From a checkpoint of a small transformer trained on Wikipedia.
Training: a variant of SOAP for these matrices, 5251 steps.
Each number is 200 + 20 x the weight over its row's rms, rounded and kept within 0 to 999. Layers, rows and columns count from 0. The size before them is the row's rms in percent of the matrix's.

# layer 6 MLP down (transposed), 1920x384, rms 0.0708, rows 1550-1622, columns 288-335
098,217,189,201,152,208,205,217,174,187,191,189,196,211,191,217,207,219,218,220,175,222,235,184,194,215,200,200,253,193,236,217,199,189,211,212,200,185,171,159,192,227,207,193,213,200,185,212,178
108,177,242,224,195,171,209,162,236,186,222,229,204,209,205,227,208,222,186,207,254,218,226,198,201,192,245,221,212,213,228,198,211,156,161,199,205,181,206,176,175,170,187,212,197,196,196,216,219
100,214,219,181,190,206,201,190,215,182,194,212,194,199,224,183,219,207,183,187,182,222,170,207,199,162,191,188,181,204,198,230,183,178,229,200,189,192,246,174,181,235,215,201,197,200,166,204,191
102,225,209,205,223,178,184,181,214,176,204,213,183,197,212,208,215,184,210,236,204,175,227,202,175,195,189,196,195,185,184,201,203,182,166,207,188,176,197,187,193,217,197,191,200,194,175,220,184
110,213,182,194,191,175,215,204,197,185,205,185,202,206,175,221,198,168,196,212,201,192,177,176,162,186,197,250,213,202,202,202,178,202,200,218,190,178,194,179,216,216,174,210,171,172,150,197,210
103,194,230,212,234,199,196,176,196,188,192,193,137,233,200,246,219,171,206,197,172,200,163,206,145,180,218,167,190,195,195,213,228,229,152,217,217,231,170,222,229,204,215,166,156,219,156,188,204
099,205,190,217,223,197,195,199,232,185,219,186,186,220,196,188,197,200,196,175,222,220,217,171,190,214,221,190,189,173,177,226,192,182,164,215,176,195,197,224,194,229,222,202,233,176,210,215,136
120,193,198,220,212,190,251,225,189,246,185,188,201,235,198,200,199,205,206,240,194,213,214,191,237,248,217,209,219,186,223,177,233,185,222,191,211,179,209,233,185,183,192,216,200,209,217,182,191
094,184,224,166,195,232,183,208,208,197,218,208,211,169,214,188,232,199,239,203,181,173,220,196,202,185,176,225,233,182,177,197,210,210,202,214,210,194,214,196,164,195,198,173,226,223,229,201,202
104,196,195,187,202,220,206,183,211,184,203,200,204,215,157,210,221,200,237,220,236,158,223,192,215,189,194,236,180,211,138,198,218,189,215,214,210,187,210,175,217,223,215,171,189,223,216,168,225
098,189,202,194,204,196,218,176,194,173,201,192,223,233,208,173,220,188,177,204,183,184,235,189,183,184,218,212,216,233,193,183,179,170,200,191,197,178,190,198,207,192,228,215,215,194,199,203,166
101,248,196,212,192,213,201,210,220,218,181,201,202,223,201,208,193,201,219,205,204,231,207,175,166,189,228,145,216,193,216,191,195,200,217,221,206,176,236,207,186,241,212,172,209,220,207,209,200
102,215,182,213,214,203,187,165,177,230,203,157,174,162,185,234,191,182,200,179,168,188,202,219,190,214,212,204,195,191,206,241,193,191,200,200,186,221,210,198,191,198,233,193,222,206,208,199,211
104,182,229,155,190,256,223,197,191,187,197,177,203,180,201,194,196,186,216,227,206,207,192,217,182,197,225,181,231,231,173,203,203,212,185,185,192,205,218,176,195,199,213,183,182,198,196,212,209
101,175,174,173,171,184,219,188,236,156,205,242,172,202,188,210,186,187,216,194,211,194,214,192,211,195,232,168,221,202,218,218,204,215,223,227,206,190,198,187,192,201,239,196,214,177,189,217,210
106,191,159,208,227,204,224,200,183,204,163,198,171,193,193,193,228,196,237,215,200,235,198,190,192,192,214,222,175,253,199,231,192,179,183,208,192,191,226,186,202,172,218,211,189,195,221,157,163
107,164,202,221,195,199,203,213,203,208,198,209,218,208,222,229,190,155,182,229,186,213,235,181,197,196,211,169,204,160,211,189,231,229,218,174,186,196,201,210,222,188,188,213,208,183,198,186,226
091,217,201,216,217,208,202,205,211,195,178,186,159,238,190,196,226,196,158,201,204,212,182,198,205,223,193,192,182,194,179,203,197,195,226,177,221,189,217,191,165,212,178,189,170,179,209,185,184
111,199,228,205,183,236,217,217,206,211,209,201,224,186,222,224,170,191,213,213,216,171,176,188,206,217,202,181,247,247,204,205,266,201,211,205,208,204,194,197,220,196,227,238,200,209,178,202,222
102,192,197,217,144,194,183,201,207,218,215,197,166,214,241,214,202,184,229,190,235,205,139,219,198,210,206,206,231,218,193,192,173,204,209,185,212,214,214,150,178,204,212,208,208,178,193,156,166
104,200,190,206,143,153,202,198,209,171,196,249,145,213,211,210,192,195,241,211,171,209,167,155,213,168,216,189,162,174,224,171,196,180,188,206,188,207,183,207,145,217,197,186,164,240,217,189,200
101,171,203,175,182,163,210,157,194,183,208,225,178,203,231,176,229,157,180,225,176,206,219,187,201,215,188,156,201,200,175,202,181,176,206,246,171,151,219,208,167,201,239,188,195,190,225,222,212
205,219,174,229,213,177,147,199,186,198,209,187,174,181,195,194,246,206,211,200,197,209,173,193,188,217,228,185,217,178,176,236,175,226,254,216,202,242,180,220,211,231,216,228,186,236,227,210,217
097,180,188,185,189,193,200,155,198,174,222,207,211,186,164,231,193,181,195,189,238,212,242,181,170,199,192,227,204,196,199,210,200,202,193,212,203,150,196,225,200,203,192,215,204,223,215,210,208
107,182,190,180,197,171,205,188,173,180,164,166,228,206,180,227,225,151,183,204,169,192,218,257,190,226,188,208,221,196,208,180,228,215,202,174,188,167,191,191,222,178,223,225,206,224,209,219,170
112,161,203,174,229,158,212,231,187,176,186,189,169,178,186,186,230,226,225,189,199,185,206,173,191,177,179,186,264,200,202,216,175,208,223,218,180,186,218,229,188,205,206,183,215,248,167,218,155
045,195,225,202,216,184,189,210,248,201,234,180,224,208,218,214,220,180,218,212,186,199,200,197,204,192,175,201,162,229,212,187,169,199,191,205,202,172,214,192,205,218,228,196,210,208,201,206,190
101,171,180,190,196,170,213,195,221,219,182,181,176,224,188,167,200,200,218,195,191,229,188,209,220,212,162,193,208,211,201,144,209,225,182,191,204,246,250,178,202,217,199,192,208,196,194,235,216
111,214,186,237,201,225,162,191,199,202,206,201,164,183,190,188,202,200,235,211,223,211,214,210,197,173,185,219,201,203,214,197,178,166,220,199,203,193,212,175,185,234,227,207,186,221,199,201,201
111,174,199,219,221,182,207,167,213,232,214,165,208,177,185,198,209,218,192,196,203,234,198,213,177,244,195,197,187,184,230,184,216,219,210,211,228,191,218,179,159,177,195,176,188,209,190,226,169
101,181,176,181,189,210,192,183,194,215,204,233,200,173,158,222,183,191,233,207,203,169,200,187,240,204,187,207,195,223,182,212,202,233,219,198,179,227,198,145,191,215,207,221,169,226,201,221,193
101,215,207,239,198,199,246,158,205,149,198,226,177,185,215,173,170,199,182,183,177,229,185,163,182,158,210,208,185,194,192,192,194,250,185,201,165,195,180,189,210,197,189,196,209,193,168,247,194
113,222,230,206,180,160,191,215,160,229,174,216,180,192,187,210,192,213,214,194,234,200,202,201,176,168,207,199,196,226,217,206,174,184,199,217,195,185,239,228,220,206,188,212,209,190,197,247,179
085,207,216,171,191,188,199,207,204,202,223,213,189,195,213,211,197,224,199,209,191,212,233,220,198,214,180,212,222,157,163,184,181,201,229,209,193,198,217,190,193,232,232,233,192,181,226,197,202
107,256,191,198,175,175,203,212,196,180,163,205,168,171,217,205,229,211,224,203,242,204,245,168,201,197,190,176,177,182,237,204,203,204,222,218,212,185,224,169,218,215,203,217,176,204,202,205,233
107,221,205,183,202,165,196,172,206,190,185,187,214,193,216,187,213,187,198,186,193,173,203,260,159,208,210,208,183,228,224,178,185,192,248,209,194,208,208,200,179,173,231,226,211,215,193,206,183
097,213,202,214,207,212,165,171,182,223,197,186,184,198,233,159,194,213,193,176,195,217,182,195,172,190,228,204,204,204,170,202,170,205,214,154,190,203,172,206,186,218,191,215,213,200,214,214,158
101,200,204,157,171,203,182,185,227,235,165,207,212,204,228,180,187,192,195,183,148,139,185,217,189,217,201,211,214,238,229,179,187,182,169,194,177,185,225,197,182,235,199,169,209,225,194,212,152
106,247,184,193,203,178,210,190,160,216,201,221,173,213,183,213,218,219,177,189,181,221,191,183,251,164,192,206,232,201,201,200,209,250,200,239,193,201,188,166,215,191,190,161,211,234,191,206,214
103,164,179,204,212,230,183,192,196,215,164,203,177,218,204,215,202,218,204,160,185,188,172,181,207,194,221,228,205,205,176,180,186,119,171,217,181,207,232,163,160,186,189,186,211,194,208,207,198
019,198,234,221,204,190,194,161,241,220,212,191,220,195,194,205,227,174,209,227,222,162,203,209,198,256,244,180,209,172,196,192,214,186,184,208,184,208,191,182,171,233,210,231,249,220,216,198,200
099,178,237,162,193,175,198,183,211,171,196,219,215,224,205,214,247,222,193,217,206,208,175,224,223,249,221,199,186,209,223,229,223,170,208,198,191,194,192,175,185,186,202,190,240,178,196,190,210
110,177,206,204,180,210,215,162,195,187,212,190,179,214,170,211,236,181,201,248,189,197,180,186,185,190,238,179,180,202,204,181,185,197,226,219,222,194,207,184,205,176,217,173,219,225,189,202,206
106,197,199,200,208,187,204,190,228,181,181,246,159,211,197,181,172,198,195,183,187,181,238,174,191,217,191,224,224,218,267,200,205,219,164,190,191,218,210,229,206,194,203,234,186,174,199,204,194
102,204,179,183,222,210,178,167,200,219,214,189,156,215,226,165,245,218,240,197,209,216,205,170,199,189,255,203,205,182,169,225,208,189,198,178,229,218,194,186,195,223,191,171,220,226,236,233,228
098,180,197,193,240,214,207,195,220,224,205,217,195,209,215,181,205,186,156,185,196,192,205,197,215,202,188,187,229,190,208,202,192,186,205,165,196,176,167,180,199,205,178,197,166,212,188,228,196
098,205,173,212,202,219,163,202,185,209,228,174,182,208,168,222,189,204,165,170,194,206,178,178,196,170,209,197,220,189,196,185,203,230,203,143,194,183,162,199,201,237,240,180,166,213,220,194,215
106,202,210,202,230,202,217,211,226,214,221,181,192,179,210,215,166,199,216,215,191,177,213,180,228,220,211,189,186,161,147,217,187,210,207,198,205,194,222,178,188,183,173,206,183,232,202,197,202
103,169,214,192,198,198,220,215,206,208,219,194,170,200,227,204,191,188,201,199,184,201,184,213,222,237,160,206,191,172,192,166,195,179,193,236,193,188,172,177,206,203,200,147,182,190,221,206,162
106,213,174,165,206,202,198,179,173,156,224,188,224,242,185,187,225,205,202,210,210,192,207,209,219,196,200,211,187,181,188,207,211,205,250,186,236,175,200,200,160,235,199,191,229,252,212,179,212
107,208,192,193,196,183,218,180,155,219,190,210,196,176,209,213,178,222,207,194,178,176,200,217,183,201,218,207,184,212,231,216,172,194,195,195,168,145,196,195,221,210,208,235,190,211,208,234,201
105,222,183,201,161,206,196,228,219,171,219,204,194,231,230,220,217,217,228,184,177,220,204,202,184,208,152,237,180,204,216,215,185,168,171,213,175,199,201,192,190,190,190,199,209,223,210,203,182
112,190,197,213,147,208,222,204,197,180,226,207,181,219,240,202,217,190,225,223,174,197,239,200,154,202,202,220,186,219,209,199,259,177,173,206,198,192,203,229,215,210,170,228,195,206,175,208,213
114,199,200,186,232,172,205,194,173,192,194,193,189,172,211,203,186,186,228,194,212,199,252,196,185,202,169,188,195,184,190,176,228,196,224,201,198,209,174,182,208,173,233,201,204,237,148,226,213
106,179,177,182,194,236,196,163,182,199,217,198,192,191,175,175,218,204,164,197,199,215,223,187,183,208,161,205,224,162,205,172,198,206,226,177,198,179,212,208,187,227,165,211,220,213,172,178,240
104,223,205,224,189,207,186,196,192,241,224,225,168,184,200,205,189,165,219,218,203,211,202,185,176,183,222,208,205,173,205,200,178,135,195,168,177,211,179,210,209,207,189,181,180,229,226,199,163
103,200,224,203,232,213,210,159,201,205,204,180,172,201,221,234,200,198,212,230,201,194,152,187,201,208,197,240,194,205,188,181,196,221,224,213,187,160,207,211,220,203,254,200,190,210,162,209,188
094,207,202,208,223,274,184,216,206,187,205,176,177,184,223,204,255,227,198,232,217,172,222,205,169,223,195,206,205,192,175,194,219,190,199,194,199,186,203,193,195,213,188,212,181,195,204,212,216
109,194,230,204,220,211,192,216,211,161,193,195,208,202,178,185,205,200,224,186,200,234,207,180,175,247,191,187,209,197,189,204,207,199,183,202,213,220,178,200,147,211,211,203,235,215,195,233,226
100,190,186,189,192,188,195,211,173,209,187,213,170,188,208,184,214,195,207,156,181,197,160,172,217,204,214,211,241,180,204,217,231,195,186,232,194,191,195,178,230,251,214,197,202,212,217,202,214
108,187,203,238,201,215,182,187,195,214,223,254,200,196,195,231,198,201,165,177,219,213,190,193,182,189,189,198,237,211,199,176,192,172,198,184,210,207,201,184,203,200,221,197,197,201,213,196,187
107,192,200,154,170,193,219,195,205,209,235,237,230,177,215,164,229,233,181,176,197,196,225,214,186,190,212,177,185,206,233,200,190,177,183,177,194,204,197,187,188,163,214,199,178,243,172,222,189
098,205,226,213,219,141,208,219,193,202,179,218,209,218,229,204,202,174,202,198,216,218,185,199,187,208,233,196,183,218,214,182,198,198,218,236,208,222,219,183,191,195,218,204,200,184,197,180,198
105,231,210,188,192,195,182,197,180,206,239,203,188,247,213,220,174,210,187,175,232,212,183,212,149,201,224,203,187,224,167,187,165,212,208,200,155,214,234,196,193,188,173,172,216,186,188,180,178
107,205,187,190,200,161,188,186,202,179,190,215,215,212,192,192,183,185,196,202,206,204,170,191,202,181,185,229,175,206,186,188,216,196,170,215,204,188,197,182,192,225,219,217,200,198,232,188,202
103,219,259,214,218,220,242,177,203,196,237,203,183,179,222,206,209,180,213,204,184,136,211,208,211,223,193,204,230,219,182,193,221,173,184,200,191,176,220,195,198,175,205,205,183,184,210,177,183
097,197,199,177,188,190,185,175,208,191,211,175,224,176,212,233,184,179,215,178,207,198,186,238,232,199,215,182,259,210,182,170,188,225,191,184,183,168,178,225,195,238,223,173,199,227,185,193,179
111,210,194,157,189,222,180,165,187,176,197,215,173,199,213,186,210,186,195,183,169,219,218,200,201,190,194,195,202,242,197,229,181,180,210,201,190,179,197,208,193,216,196,175,205,213,234,195,215
111,224,155,231,174,193,187,186,210,164,198,169,194,220,208,218,204,169,214,188,200,207,162,207,165,201,176,210,187,157,208,214,189,213,197,199,179,186,210,217,175,210,199,226,201,202,185,194,194
101,193,216,210,227,190,172,170,203,187,213,216,196,225,167,220,224,205,195,174,242,186,226,178,206,195,150,236,209,179,196,225,206,184,193,171,177,198,207,201,216,207,174,174,187,197,195,185,213
112,190,193,205,173,156,177,185,192,239,196,218,194,175,197,188,167,201,176,231,207,216,216,210,202,208,209,210,224,208,246,198,210,199,215,189,208,227,224,217,198,204,201,224,174,204,175,179,182
107,188,194,175,171,208,230,232,215,237,186,166,203,185,181,186,199,232,206,204,171,206,170,172,193,211,176,191,193,218,174,216,190,203,156,224,195,193,204,188,185,182,205,201,193,197,166,196,219
107,219,215,178,225,185,242,207,184,179,197,229,197,211,205,228,210,181,220,238,182,202,198,204,201,223,209,196,194,215,156,158,199,223,199,191,177,187,202,207,235,195,196,195,193,219,223,198,206
# layer 6 MLP up, 1920x384, rms 0.0732, rows 1551-1622, columns 288-335
108,193,203,177,222,175,192,210,232,202,199,234,192,197,221,212,238,200,169,208,191,213,170,207,173,229,197,178,187,238,208,190,193,174,205,204,197,198,212,176,192,185,186,170,187,196,175,223,229
102,206,161,172,213,184,191,179,215,203,246,208,219,166,205,212,200,223,214,228,217,200,202,197,175,190,195,209,173,219,204,184,219,195,198,229,223,205,185,183,213,231,200,205,173,188,210,209,224
100,201,203,213,200,232,174,205,195,226,181,214,185,183,188,198,194,213,177,185,180,180,217,200,180,200,193,225,179,220,190,202,194,196,184,232,176,216,221,239,205,193,208,175,229,214,168,187,215
107,213,181,203,221,193,226,194,188,236,210,200,189,205,194,218,192,199,190,199,212,202,199,213,229,177,204,236,225,163,152,182,203,204,212,211,163,167,189,220,164,149,228,202,219,170,190,204,213
100,204,207,181,199,185,183,178,187,209,186,223,248,184,215,194,193,222,203,185,194,195,207,194,206,178,243,211,211,194,239,191,194,189,179,202,158,198,252,215,222,213,202,170,190,218,190,209,210
102,179,241,208,205,183,203,207,207,246,208,204,202,230,225,177,239,197,241,224,158,173,197,193,201,184,212,192,209,214,178,198,192,262,213,169,220,190,185,173,198,177,179,184,174,169,188,191,221
123,194,192,213,181,193,219,185,211,192,195,225,185,183,264,222,186,179,216,203,177,211,221,199,181,190,231,194,214,188,208,182,181,223,233,194,200,221,197,177,194,204,190,223,206,206,213,192,219
095,184,189,202,216,177,175,193,200,192,217,242,216,219,181,212,176,202,187,187,210,195,211,158,208,180,219,218,159,194,192,200,208,197,222,198,213,187,168,214,194,210,197,200,202,197,211,212,194
104,206,194,210,226,236,240,201,216,191,202,208,235,233,179,193,210,175,175,198,177,222,239,188,173,221,196,207,195,184,217,182,178,216,185,208,202,199,191,210,221,197,211,186,202,174,209,200,224
098,213,187,187,218,191,232,202,211,201,220,236,217,195,202,192,184,190,198,216,193,191,223,220,197,195,175,221,187,190,191,203,177,213,188,189,182,234,212,213,200,220,199,201,207,191,211,237,219
105,203,141,236,218,178,220,207,232,180,251,215,166,221,187,209,189,170,201,197,236,195,208,221,215,176,205,193,179,180,198,238,199,213,210,239,225,208,184,210,197,224,179,186,197,205,200,208,227
107,206,185,203,203,173,227,185,200,229,211,174,214,197,198,153,203,162,215,224,206,204,165,208,225,187,203,159,225,177,206,206,183,188,186,232,190,187,196,195,202,193,250,208,220,179,196,169,239
101,243,183,179,219,197,188,174,200,182,158,181,220,181,213,218,194,203,169,214,205,202,152,227,191,181,209,217,207,241,227,211,188,204,222,175,233,242,217,207,171,209,204,178,239,190,186,198,194
103,183,197,214,239,218,213,180,198,173,211,196,214,216,214,222,161,178,180,169,202,212,221,224,207,218,207,204,235,217,215,169,227,188,241,178,227,174,215,236,184,238,175,245,207,196,213,166,218
109,191,212,236,210,173,204,209,196,208,146,245,210,190,180,211,181,230,219,165,184,238,197,209,182,228,197,203,201,202,215,189,198,157,231,202,225,201,186,206,170,178,185,175,192,187,253,203,173
100,180,174,241,191,204,201,205,169,221,208,209,203,186,183,203,190,178,198,236,191,228,192,234,211,175,209,201,220,220,190,192,200,231,211,218,193,206,212,187,188,186,164,186,206,219,176,184,221
092,192,191,191,212,209,184,203,208,184,219,190,209,227,203,222,175,186,236,155,206,205,212,170,188,200,242,185,205,224,231,200,182,195,144,202,178,205,207,202,220,210,176,223,199,198,197,212,200
110,194,193,241,182,204,231,229,197,213,219,170,212,175,201,183,184,238,185,185,228,205,192,228,200,223,194,224,220,195,202,203,183,195,182,187,229,209,205,212,236,200,186,213,203,179,173,188,208
103,160,196,249,189,174,170,162,189,204,218,206,186,188,201,203,197,181,184,150,221,233,196,181,174,227,183,205,176,210,195,211,197,169,220,194,231,225,207,226,191,228,204,222,218,234,220,215,191
102,176,208,194,211,225,246,188,219,150,149,164,219,218,208,218,199,202,182,167,198,201,230,223,204,231,185,193,212,182,194,194,214,192,195,210,177,182,202,189,162,197,190,191,175,195,196,218,246
106,220,212,208,194,236,186,226,212,202,236,207,208,206,207,204,208,193,184,210,203,186,191,199,210,201,206,178,210,155,228,181,180,196,154,167,241,200,182,237,202,181,176,202,165,200,198,219,217
068,199,206,232,219,215,194,179,206,226,181,169,199,190,183,207,182,189,218,199,173,203,233,195,188,220,219,200,165,217,167,192,184,193,187,187,200,171,176,226,200,162,179,197,224,198,201,184,202
097,169,207,205,216,203,209,207,206,211,185,154,176,221,191,210,217,194,186,192,218,139,185,191,219,203,207,226,196,203,232,213,194,220,207,177,182,218,198,179,187,188,213,202,169,189,200,212,212
107,186,194,191,213,206,189,227,181,204,214,218,223,193,207,168,187,162,221,186,212,198,217,195,172,156,207,202,200,239,176,152,222,214,215,232,185,188,190,204,185,190,183,206,178,202,218,188,189
113,198,225,219,208,212,231,206,209,172,200,169,196,187,213,182,187,187,209,195,238,224,222,198,213,196,222,171,182,214,220,205,194,197,230,207,198,215,186,251,180,215,188,228,207,189,184,192,218
036,183,172,211,201,213,192,213,218,226,208,201,207,239,213,199,195,189,220,178,176,174,237,172,169,175,194,183,184,182,169,205,192,242,214,199,179,174,199,195,210,179,211,186,198,199,226,200,232
103,244,197,220,202,206,195,200,176,163,215,202,215,186,192,232,183,216,238,189,191,193,189,169,163,211,177,195,218,164,170,211,206,173,170,243,211,209,213,192,203,206,197,217,182,194,193,201,203
105,229,227,195,196,184,181,208,207,190,212,221,198,189,186,194,221,166,222,190,194,204,214,210,203,223,238,183,201,217,190,181,162,213,222,193,210,199,210,137,158,220,201,184,189,180,209,192,177
106,227,219,200,212,188,213,211,213,187,189,225,209,195,180,200,191,166,164,216,175,197,194,190,186,210,192,209,206,208,211,214,204,192,176,211,235,200,216,213,175,231,187,181,190,215,198,197,249
100,181,193,182,187,240,194,233,188,188,200,222,197,195,194,198,167,234,182,172,189,200,149,210,204,170,197,226,175,219,196,207,184,197,211,171,233,238,196,227,208,162,211,150,193,188,219,193,173
101,185,189,201,211,240,227,178,198,181,185,182,267,200,203,203,209,191,195,199,205,222,172,215,200,173,202,194,194,194,226,170,239,204,200,193,215,215,208,210,208,187,205,203,227,216,226,199,195
109,197,220,201,213,229,204,191,192,189,158,212,213,175,197,201,192,186,210,156,198,203,243,198,185,218,196,223,208,202,192,194,172,204,221,148,236,215,224,187,197,233,215,179,217,226,167,207,183
084,188,184,166,200,247,209,183,226,188,200,204,207,193,192,223,205,237,190,166,187,151,210,187,187,154,216,204,215,181,183,183,223,199,197,193,228,183,220,206,203,215,189,186,201,227,205,206,193
110,202,195,229,186,230,186,172,194,169,183,182,217,215,198,197,195,214,194,201,196,218,218,212,225,185,201,180,212,190,167,239,182,194,200,213,254,188,188,207,193,206,221,223,210,221,153,186,200
104,185,237,227,222,215,220,201,171,179,205,201,190,172,240,219,180,160,163,216,208,176,221,189,187,211,208,198,219,177,165,196,190,226,216,201,205,211,207,187,208,148,204,162,234,184,198,199,235
088,232,199,194,230,205,201,187,198,247,208,201,175,221,232,217,217,187,200,242,213,242,204,211,195,222,148,171,196,189,211,202,198,227,193,189,203,198,154,184,217,178,221,185,191,256,226,271,184
103,185,200,220,190,196,214,219,202,186,195,213,213,218,181,206,217,184,184,175,185,214,225,177,167,159,215,207,214,194,195,184,209,207,196,211,192,199,201,230,184,180,210,212,207,212,231,197,215
112,199,190,207,226,169,198,199,186,192,161,172,204,203,219,213,190,197,203,160,203,203,203,147,213,181,224,180,217,177,211,221,180,201,201,199,217,205,205,220,207,213,216,186,212,175,188,223,203
108,220,239,204,229,226,145,219,183,216,202,202,181,213,175,184,205,201,204,174,170,191,192,175,204,207,192,177,183,206,182,152,192,160,156,169,214,209,164,213,189,184,169,164,210,200,195,203,217
028,200,198,230,219,198,167,187,188,229,192,187,199,199,202,218,165,222,179,196,209,230,195,142,219,195,203,226,196,193,194,181,207,196,171,193,168,195,204,180,194,188,202,180,210,186,205,196,198
093,190,200,221,227,186,209,176,213,179,196,211,163,206,173,240,199,206,150,199,170,203,208,212,170,206,197,221,183,186,216,213,183,190,182,191,220,201,217,191,234,191,169,196,194,174,220,141,226
112,164,175,183,206,244,225,209,168,166,212,168,195,217,184,217,216,201,198,232,210,185,175,210,150,196,180,186,201,195,193,192,141,189,229,168,210,164,200,208,218,199,212,187,169,218,209,191,197
104,187,236,221,207,216,224,204,206,184,193,209,207,204,204,194,170,200,235,202,172,198,185,225,207,202,203,191,179,209,228,236,223,213,237,166,205,166,188,228,196,186,196,205,182,213,183,204,210
098,208,191,196,179,206,193,226,203,159,190,245,223,185,180,200,254,205,218,200,170,180,193,182,187,196,220,216,190,192,216,192,196,220,179,215,162,210,187,204,218,192,174,209,202,205,213,172,184
100,194,168,212,179,212,182,199,186,157,173,176,219,196,217,176,221,211,209,198,215,227,165,211,197,208,189,202,215,207,228,219,185,187,203,207,227,214,237,194,219,175,230,212,193,205,210,153,205
100,202,192,210,192,197,239,225,229,191,191,203,181,220,209,174,184,202,190,237,176,202,236,215,178,164,206,176,221,196,201,211,176,168,185,213,199,207,206,195,206,260,181,212,178,189,203,208,220
113,172,190,186,212,234,162,179,195,179,221,189,208,179,188,179,200,204,165,189,227,181,201,201,186,193,177,196,206,217,223,162,162,219,221,214,183,217,188,156,148,214,220,204,183,201,208,195,211
103,156,205,220,225,204,244,201,190,212,217,167,217,220,173,205,187,229,208,181,219,212,230,195,199,190,211,203,221,178,201,228,198,179,199,184,227,186,228,181,198,194,191,142,231,210,183,200,174
109,244,188,217,192,229,224,250,196,173,201,209,207,196,222,199,216,199,204,197,150,177,211,153,233,194,205,214,207,186,196,193,203,194,160,190,191,197,215,236,201,195,195,188,192,198,211,216,198
104,224,227,222,223,214,207,183,169,217,192,215,202,217,223,164,215,217,189,233,204,201,174,223,213,184,223,220,195,194,186,181,235,189,185,216,222,209,212,209,227,193,196,177,220,186,194,202,162
100,199,195,189,187,214,198,197,173,204,191,146,221,205,213,194,194,212,209,187,190,216,219,203,228,209,185,226,209,164,231,204,216,212,172,204,198,185,222,160,194,160,165,216,201,166,185,195,211
107,167,175,200,180,208,195,175,227,204,205,179,226,203,243,191,228,212,197,151,179,193,194,210,216,203,193,187,209,192,173,169,190,243,215,199,173,189,199,220,165,205,196,196,175,164,224,230,229
106,179,173,240,196,241,153,190,222,185,235,213,206,219,183,193,201,177,207,193,198,207,235,214,215,201,206,215,200,209,232,221,213,198,212,199,207,194,199,204,179,200,216,179,209,207,186,189,171
108,184,183,210,196,194,223,222,216,196,190,196,220,209,177,189,195,194,195,186,208,207,209,172,176,181,177,196,217,175,194,150,217,183,171,228,176,209,211,203,213,173,232,212,197,212,233,213,219
096,208,200,207,194,225,212,194,160,224,224,199,208,174,215,207,194,193,176,215,158,190,178,214,209,223,218,170,219,187,204,206,215,183,205,162,195,204,202,173,168,206,189,204,224,191,231,212,229
108,212,191,219,186,185,185,232,212,180,193,229,221,210,231,209,204,218,204,152,190,197,180,192,215,194,194,238,222,200,216,194,174,183,197,206,188,160,178,155,193,162,187,170,213,156,193,249,208
101,216,218,183,205,202,216,209,211,215,205,163,206,167,203,195,154,214,202,192,163,195,205,167,198,202,198,238,178,194,206,201,189,192,191,206,211,191,193,219,210,171,200,223,201,202,171,178,223
111,189,175,213,234,222,205,200,186,215,197,200,172,174,217,232,193,200,147,182,184,193,230,213,182,181,182,212,209,208,173,206,197,225,201,187,180,191,198,211,186,234,235,178,191,184,213,222,216
095,213,210,228,215,181,204,174,182,179,210,187,177,207,208,191,209,182,218,206,189,225,152,224,183,167,221,185,178,181,207,244,202,209,207,205,179,195,200,180,210,197,197,214,185,198,231,209,231
112,155,230,193,245,202,189,195,175,207,195,191,149,223,214,194,189,214,171,171,214,194,217,168,204,221,215,174,161,213,176,205,216,165,163,177,189,213,202,164,174,180,229,192,203,237,209,213,235
110,189,194,200,234,158,234,209,158,197,197,209,215,193,155,169,198,175,204,164,196,198,233,231,176,214,197,191,211,190,240,158,220,203,202,214,235,198,169,245,184,202,237,198,178,189,206,204,214
102,182,253,176,220,235,202,207,188,216,183,188,209,240,192,210,199,189,211,236,176,201,176,197,215,182,195,214,229,195,177,216,225,192,188,151,169,226,185,185,204,196,203,180,195,222,170,221,191
099,204,174,152,203,180,204,219,187,204,174,234,241,228,206,233,186,200,220,180,196,174,202,191,187,221,215,214,189,189,174,179,194,210,218,230,198,213,189,194,183,208,207,186,194,181,213,165,205
110,218,201,199,222,205,182,192,224,153,185,172,192,215,179,200,190,184,195,214,186,208,179,217,180,222,202,178,201,154,205,182,222,217,186,179,184,215,192,176,216,210,212,171,220,215,212,167,213
099,182,185,210,214,214,221,210,191,198,201,194,186,212,217,181,182,157,187,191,196,197,190,226,201,201,217,201,208,201,209,165,163,174,206,216,202,178,231,206,207,195,194,230,162,180,190,232,186
098,204,174,211,190,210,242,214,188,189,231,230,194,195,223,167,200,221,184,187,222,203,253,177,229,195,196,237,212,198,190,240,202,218,233,204,212,164,230,210,169,188,187,194,186,164,189,211,181
118,192,204,215,168,222,183,203,164,179,161,205,201,188,213,164,234,218,209,165,162,184,172,210,205,202,182,211,248,165,207,205,170,210,179,198,236,209,200,241,214,208,252,194,175,206,197,181,198
113,200,191,166,220,206,208,215,212,186,205,155,189,191,209,245,169,227,196,173,213,216,222,185,191,174,184,173,189,204,204,172,203,221,191,184,193,202,203,211,182,152,163,195,201,215,205,196,178
108,174,219,186,247,227,215,200,211,210,175,200,187,206,194,207,175,208,186,171,202,178,225,206,201,227,202,198,199,183,191,169,207,209,180,191,200,223,186,200,204,215,195,228,205,178,224,218,195
112,179,181,187,241,235,223,184,204,184,205,171,208,187,177,221,187,209,211,233,182,173,206,185,188,209,189,220,212,229,183,212,211,180,195,183,196,217,194,211,186,173,219,200,158,188,179,211,227
102,231,203,205,160,208,202,204,234,222,184,207,202,199,206,207,182,175,199,216,165,150,167,176,193,191,195,224,210,167,189,238,218,192,188,175,193,194,185,193,194,215,210,203,184,187,222,172,172
100,199,203,210,205,200,234,161,209,201,183,239,216,187,183,194,193,210,184,198,179,225,226,210,194,211,196,202,191,211,210,210,227,208,231,222,211,173,206,191,180,208,217,209,169,191,207,169,180